config.yaml
n_layer: 16
rope_fraction: 0.5
attn_scale: 0.297
init: "normal"
init_std_qkv: 0.053
init_std_up: 0.053
init_std_down: 0.00573
init_mimetic: 0.5
optimizer: "ademamix"
lr: 0.00127
schedule: "wsd"
seq_len: 512
Each number is 200 + 20 x the weight over its row's rms, rounded and kept within 0 to 999. Layers, rows and columns count from 0. The size before them is the row's rms in percent of the matrix's.

# o: layer 12 attention output (transposed), 192x96, rms 0.171, rows 189-191, columns 0-95
# v: layer 12 attention value, 192x96, rms 0.165, rows 190-191, columns 0-95
# gate: layer 12 MLP gate, 256x96, rms 0.199, rows 0-9, columns 0-95
# up: layer 12 MLP up, 256x96, rms 0.18, rows 0-8, columns 0-95
# down: layer 12 MLP down (transposed), 256x96, rms 0.169, rows 0-8, columns 0-95
o189,117,187,221,200,189,184,200,207,210,214,213,195,217,212,201,225,193,205,168,197,189,204,216,198,200,204,187,180,192,193,212,184,188,223,212,181,164,178,207,221,172,144,204,171,220,160,183,184,211,178,201,215,212,216,207,196,212,216,226,193,174,196,188,197,200,217,186,216,189,152,218,185,153,204,189,176,197,190,177,214,245,199,149,225,232,198,197,187,184,248,201,197,190,203,180,245,219
v190,089,227,189,172,225,218,206,226,149,187,233,229,215,230,181,214,228,195,217,215,191,172,205,185,175,182,180,229,207,229,173,234,175,174,186,194,232,198,192,192,197,201,195,191,177,179,189,199,238,209,208,177,184,197,190,199,253,181,160,193,208,175,202,204,209,187,194,188,182,183,197,199,175,188,191,186,216,167,183,170,200,183,204,208,239,185,169,191,199,223,205,190,198,191,202,214,226
o190,108,199,189,193,214,214,179,216,204,194,190,267,199,210,202,212,184,207,231,190,198,181,222,209,182,195,198,190,201,179,227,183,212,165,227,198,202,208,202,208,210,183,192,196,184,191,196,212,214,197,230,205,199,220,170,245,212,201,199,196,197,206,172,214,187,217,202,219,184,205,194,224,173,204,238,150,221,208,208,183,181,192,180,232,233,238,205,237,165,194,228,231,180,210,247,208,181
v191,097,168,213,194,202,209,242,190,201,221,182,193,206,204,189,181,183,189,212,201,203,184,227,200,156,185,207,200,197,194,232,224,192,225,171,199,151,164,200,173,174,205,188,235,209,193,204,232,208,197,206,191,203,244,196,177,176,205,234,170,197,191,169,214,239,196,226,235,235,182,198,209,205,212,196,194,209,208,238,232,220,200,233,204,209,196,202,197,221,195,226,222,236,206,216,188,206
o191,109,216,220,201,211,224,215,195,201,232,200,202,240,201,195,181,220,219,196,198,226,225,185,204,162,210,216,218,192,188,224,206,212,224,199,197,238,225,182,180,196,188,186,209,198,204,175,229,219,217,181,252,177,217,194,185,209,241,210,230,201,222,212,205,176,219,205,200,177,206,198,203,239,221,193,219,151,186,197,240,211,188,210,194,218,228,179,166,191,230,181,231,202,204,186,166,202
gate0,107,184,195,197,181,158,199,195,170,211,209,217,170,233,186,195,184,210,210,201,181,195,192,178,207,201,189,186,154,203,210,213,165,177,199,184,203,208,199,217,221,203,197,203,193,197,218,197,161,207,162,149,193,188,184,190,219,178,203,145,191,187,199,212,190,235,227,226,209,226,196,222,203,183,188,215,184,190,173,151,196,192,221,197,198,211,252,152,203,207,194,195,187,203,209,218,211
up0,097,198,202,249,212,182,207,194,181,219,185,210,226,197,226,227,207,241,211,191,214,191,246,212,206,193,172,167,199,224,197,213,202,203,184,203,213,220,216,199,238,200,218,207,220,179,192,202,190,181,198,220,252,207,219,215,197,202,158,155,194,198,206,205,205,218,238,225,209,201,172,198,238,194,209,210,201,182,182,205,193,219,198,209,202,243,249,175,184,189,212,192,184,177,176,198,211
down0,099,181,170,218,215,213,213,205,173,215,198,195,202,200,209,209,189,153,200,218,213,198,242,220,229,175,206,216,231,198,171,204,220,169,213,201,250,217,174,174,206,204,213,166,161,227,203,204,217,200,184,229,207,208,205,174,191,234,195,200,222,191,190,243,184,212,191,204,211,188,200,218,181,237,191,160,201,218,189,212,171,176,206,169,174,201,200,197,184,173,196,198,180,210,235,209,184
gate1,102,197,205,194,169,175,197,244,230,192,176,174,210,191,228,174,196,197,218,177,207,184,202,221,175,232,198,186,200,196,206,154,246,238,175,239,204,200,196,182,220,192,166,180,192,214,198,193,208,153,195,173,195,194,204,171,203,178,194,191,209,227,191,238,203,233,238,222,212,208,193,196,215,219,203,192,200,166,190,219,216,159,214,195,182,183,170,209,206,200,199,203,185,201,216,191,203
up1,093,182,167,181,224,203,226,195,151,206,227,214,189,230,220,225,206,231,199,178,197,185,225,201,229,197,226,223,173,225,224,213,200,193,206,195,212,172,169,201,218,196,231,209,200,209,227,195,213,207,268,187,208,238,189,213,217,204,203,187,207,182,207,203,169,214,161,182,192,195,208,184,170,217,243,181,219,172,178,197,215,208,189,194,204,223,215,203,202,174,213,210,200,196,176,191,191
down1,097,178,192,188,213,180,192,215,210,208,213,216,195,244,171,202,189,121,205,198,173,159,199,205,178,182,222,235,193,229,196,211,192,208,217,236,216,214,176,210,189,250,191,198,200,206,205,216,191,206,214,180,220,247,190,188,204,180,195,189,202,202,211,206,206,217,179,176,167,186,198,228,189,204,234,189,164,170,189,193,212,187,194,188,203,201,218,176,197,201,187,201,214,236,207,192,177
gate2,097,196,198,210,212,219,198,198,187,208,194,212,221,186,199,199,192,199,229,210,163,217,136,183,202,223,185,227,206,225,214,204,216,219,185,199,211,192,203,175,201,208,202,188,207,206,161,208,186,220,221,175,193,186,228,201,210,148,201,231,227,206,230,210,205,203,249,210,201,209,206,168,235,231,212,188,191,174,182,200,191,210,239,180,216,232,177,174,177,183,220,219,189,238,194,209,176
up2,093,223,215,230,209,206,175,218,198,200,216,185,204,163,169,217,207,187,181,181,177,173,193,180,181,221,177,199,219,210,186,195,236,173,219,210,218,182,200,187,217,201,164,184,178,236,200,207,213,201,190,188,198,164,257,186,191,196,242,193,204,170,181,181,195,197,226,199,192,209,197,213,222,205,165,191,219,192,218,192,183,203,241,202,183,207,195,155,210,237,192,231,180,192,181,216,179
down2,096,195,191,231,216,201,154,229,193,188,185,184,226,214,184,194,212,223,201,198,209,195,248,244,199,184,213,177,215,201,225,206,202,189,215,227,210,220,200,169,205,235,215,219,179,176,198,158,202,219,213,201,189,181,202,211,206,173,168,218,189,180,224,216,209,187,187,166,202,177,201,202,201,215,197,244,190,213,209,179,203,226,190,203,219,180,200,205,198,218,215,159,219,163,210,147,194
gate3,084,244,214,163,199,207,203,188,177,209,215,216,196,191,204,223,215,159,169,183,196,215,216,201,236,202,216,198,206,211,198,229,183,199,218,223,216,189,185,196,156,185,237,204,175,232,222,237,234,186,226,210,206,184,184,221,195,203,220,178,212,242,211,157,175,214,177,193,179,195,219,197,215,186,191,206,184,189,173,178,198,178,180,194,210,199,154,205,210,183,184,236,188,184,185,203,203
up3,093,236,230,176,191,197,189,201,214,220,228,218,228,187,207,193,200,176,179,192,199,214,213,187,233,179,183,204,187,187,178,245,216,180,192,208,221,237,185,199,212,182,196,204,176,184,203,233,206,173,190,176,178,192,216,239,231,203,176,182,178,192,210,217,191,200,172,191,190,182,210,231,187,176,196,201,193,186,150,249,191,231,205,181,197,185,178,198,164,209,181,212,178,203,180,237,193
down3,095,181,205,217,215,198,206,175,189,190,199,195,169,209,211,202,227,205,186,194,182,174,237,162,229,220,218,200,216,206,224,179,183,241,171,201,177,200,197,216,200,222,214,213,203,192,185,190,207,209,207,189,222,208,131,180,192,178,192,216,216,186,170,187,226,156,186,194,195,235,208,202,170,246,192,188,231,221,213,205,202,206,181,179,234,193,196,217,172,213,191,228,231,194,207,204,188
gate4,091,187,209,190,184,218,190,195,139,228,210,161,194,182,196,192,194,197,226,173,169,184,211,197,221,181,157,195,197,206,190,188,201,212,232,194,206,164,198,165,214,196,191,195,225,199,201,160,213,190,175,204,202,194,210,217,182,228,210,199,217,196,177,212,191,201,188,209,194,206,206,260,196,210,209,249,192,177,238,195,216,173,173,183,180,224,236,192,234,183,196,184,194,203,197,220,206
up4,096,225,207,189,214,186,197,205,193,182,204,211,192,166,228,242,200,201,238,205,212,183,209,207,214,179,195,198,194,230,190,236,188,187,215,227,191,221,196,213,166,192,190,207,201,228,156,202,203,199,227,190,203,239,214,222,217,236,183,197,252,203,212,183,207,165,210,199,232,206,251,191,187,178,192,194,190,163,216,190,200,213,251,216,213,195,223,181,179,203,208,211,206,169,206,207,220
down4,099,191,191,204,187,205,198,216,206,200,210,190,181,209,193,212,226,194,192,219,233,234,174,195,241,234,198,178,185,189,178,167,222,180,212,194,196,222,232,196,204,167,202,214,147,207,224,217,210,183,193,175,205,201,178,197,208,203,202,223,202,195,177,218,200,219,186,172,215,195,180,186,140,234,249,214,215,181,206,206,185,209,226,248,191,194,190,185,172,188,207,169,220,190,211,178,207
gate5,097,195,211,194,177,187,171,216,205,176,154,209,178,201,192,189,191,205,222,221,181,187,190,204,205,193,193,191,181,204,230,212,206,212,162,180,199,227,197,178,185,205,188,226,229,200,220,181,194,209,191,201,173,189,191,211,217,202,189,200,169,186,201,220,179,183,174,232,198,189,265,194,176,190,202,167,175,174,198,173,213,192,184,177,199,161,179,179,169,157,246,227,218,207,193,219,212
up5,099,203,188,167,230,200,187,233,225,203,176,192,194,187,232,204,188,199,181,175,184,218,224,212,183,220,240,212,216,170,212,212,197,203,222,210,202,202,203,223,217,205,182,207,191,158,167,155,213,195,195,210,217,222,194,197,176,182,200,210,243,187,179,195,176,240,211,203,200,222,199,245,186,230,189,190,224,202,177,211,223,212,206,230,192,221,196,188,232,228,180,168,201,222,196,191,162
down5,095,214,202,217,182,211,176,199,166,182,220,191,196,229,205,195,204,221,188,187,202,229,213,146,178,203,198,176,209,178,184,207,205,203,224,167,191,238,196,183,200,195,194,232,217,191,224,171,202,194,198,206,197,206,218,225,213,175,233,230,176,203,221,229,222,171,194,223,202,199,194,213,183,189,240,228,162,183,190,198,186,185,193,165,213,166,176,225,226,188,219,162,190,220,234,190,200
gate6,097,203,205,209,215,206,190,212,210,194,230,218,191,213,209,197,180,201,209,191,210,178,191,220,197,187,185,221,202,183,209,158,182,192,205,201,200,186,200,167,235,209,178,215,223,215,185,199,222,199,195,202,244,174,192,219,226,203,163,216,218,182,210,196,193,211,213,211,209,213,213,185,207,149,185,156,194,179,218,210,247,248,171,212,218,167,212,205,194,218,269,214,223,187,214,196,197
up6,097,223,231,223,189,231,195,208,155,185,192,198,214,186,221,218,231,211,204,170,206,209,227,199,199,186,195,149,203,231,197,184,213,206,200,169,234,176,201,191,196,162,185,165,183,200,181,194,234,177,204,183,224,185,142,210,183,185,186,214,181,209,195,208,172,204,213,186,206,233,189,209,207,204,203,148,206,194,221,226,219,194,187,179,196,200,190,173,176,223,211,197,211,213,216,184,210
down6,101,238,185,177,210,180,218,228,231,210,206,163,219,191,230,223,200,193,171,254,200,208,193,203,189,183,199,214,213,180,182,185,215,175,221,196,199,187,222,189,225,243,224,199,198,203,199,221,192,190,237,232,219,200,178,199,175,162,233,181,194,167,198,204,199,181,199,195,212,203,171,224,245,193,188,194,194,229,207,210,172,219,235,216,173,201,233,201,213,193,188,217,213,214,219,193,198
gate7,106,163,206,219,180,204,219,207,173,183,191,161,218,211,238,216,196,200,208,181,200,202,209,227,211,170,184,241,203,187,204,170,218,223,153,215,207,187,232,202,210,200,193,180,186,189,185,212,198,185,204,219,207,229,192,200,198,210,206,197,228,182,214,219,155,221,183,185,194,198,167,187,187,180,218,163,199,217,194,180,195,218,249,234,169,213,206,170,181,205,206,177,222,212,232,171,198
up7,104,230,189,191,232,199,176,197,212,166,190,191,199,240,193,229,200,188,241,213,184,223,202,200,206,227,240,192,176,216,202,220,191,215,195,185,184,194,209,209,189,205,200,211,200,161,191,220,203,230,182,234,200,197,186,199,175,214,196,214,181,226,203,222,194,245,219,183,253,192,200,184,191,166,223,204,199,183,206,216,183,217,184,209,183,169,195,168,215,185,180,248,175,191,173,229,197
down7,100,225,206,189,208,206,225,224,216,192,232,222,183,214,187,171,181,127,201,194,172,183,205,199,186,168,194,179,218,196,208,192,243,187,193,201,195,178,231,181,206,199,194,231,201,201,218,181,233,200,185,196,187,215,187,204,216,212,183,182,166,181,183,200,204,216,207,204,223,202,201,225,226,202,200,204,163,187,218,202,197,174,220,210,179,226,185,143,200,236,198,189,172,172,220,209,176
gate8,106,222,201,210,215,194,232,223,213,179,229,272,193,183,206,201,195,205,235,224,198,199,209,218,213,203,197,221,174,169,236,220,194,234,187,192,193,180,196,198,196,187,175,182,207,236,202,181,209,210,196,217,186,189,205,185,217,195,194,195,172,196,228,159,204,213,227,190,206,208,209,174,204,201,211,194,165,208,255,200,228,201,169,205,189,225,231,219,225,188,173,208,189,179,219,219,219
up8,107,145,215,181,188,179,243,213,163,197,197,222,237,194,212,190,198,176,207,192,221,195,213,231,198,169,187,164,192,175,188,202,196,201,159,209,158,185,194,208,174,231,225,214,224,211,192,229,222,155,191,215,214,193,211,219,215,194,201,185,197,165,197,191,200,194,170,179,207,211,232,166,212,179,201,185,181,206,210,170,198,188,207,208,184,202,217,183,198,210,208,196,223,174,231,198,223
down8,113,162,209,194,209,205,195,202,204,189,176,199,245,195,175,210,176,267,166,193,186,155,205,198,199,203,192,198,213,192,192,183,172,222,180,182,195,208,214,196,182,193,202,201,215,169,195,200,219,199,185,176,227,201,167,223,197,188,203,180,189,145,178,192,212,219,190,194,199,197,216,197,229,212,169,208,265,205,222,173,207,187,203,183,199,213,165,217,184,202,208,202,212,204,223,177,184
gate9,093,218,221,237,222,208,174,211,218,184,208,214,183,185,204,160,200,183,188,182,205,213,161,212,214,171,181,222,187,207,213,193,206,145,198,172,220,210,191,212,208,166,178,164,186,170,173,210,209,187,204,239,197,207,183,189,185,197,229,200,197,214,185,170,212,198,175,179,181,207,157,205,205,227,176,191,194,220,203,183,195,215,196,219,183,225,201,187,206,158,187,169,215,224,200,207,241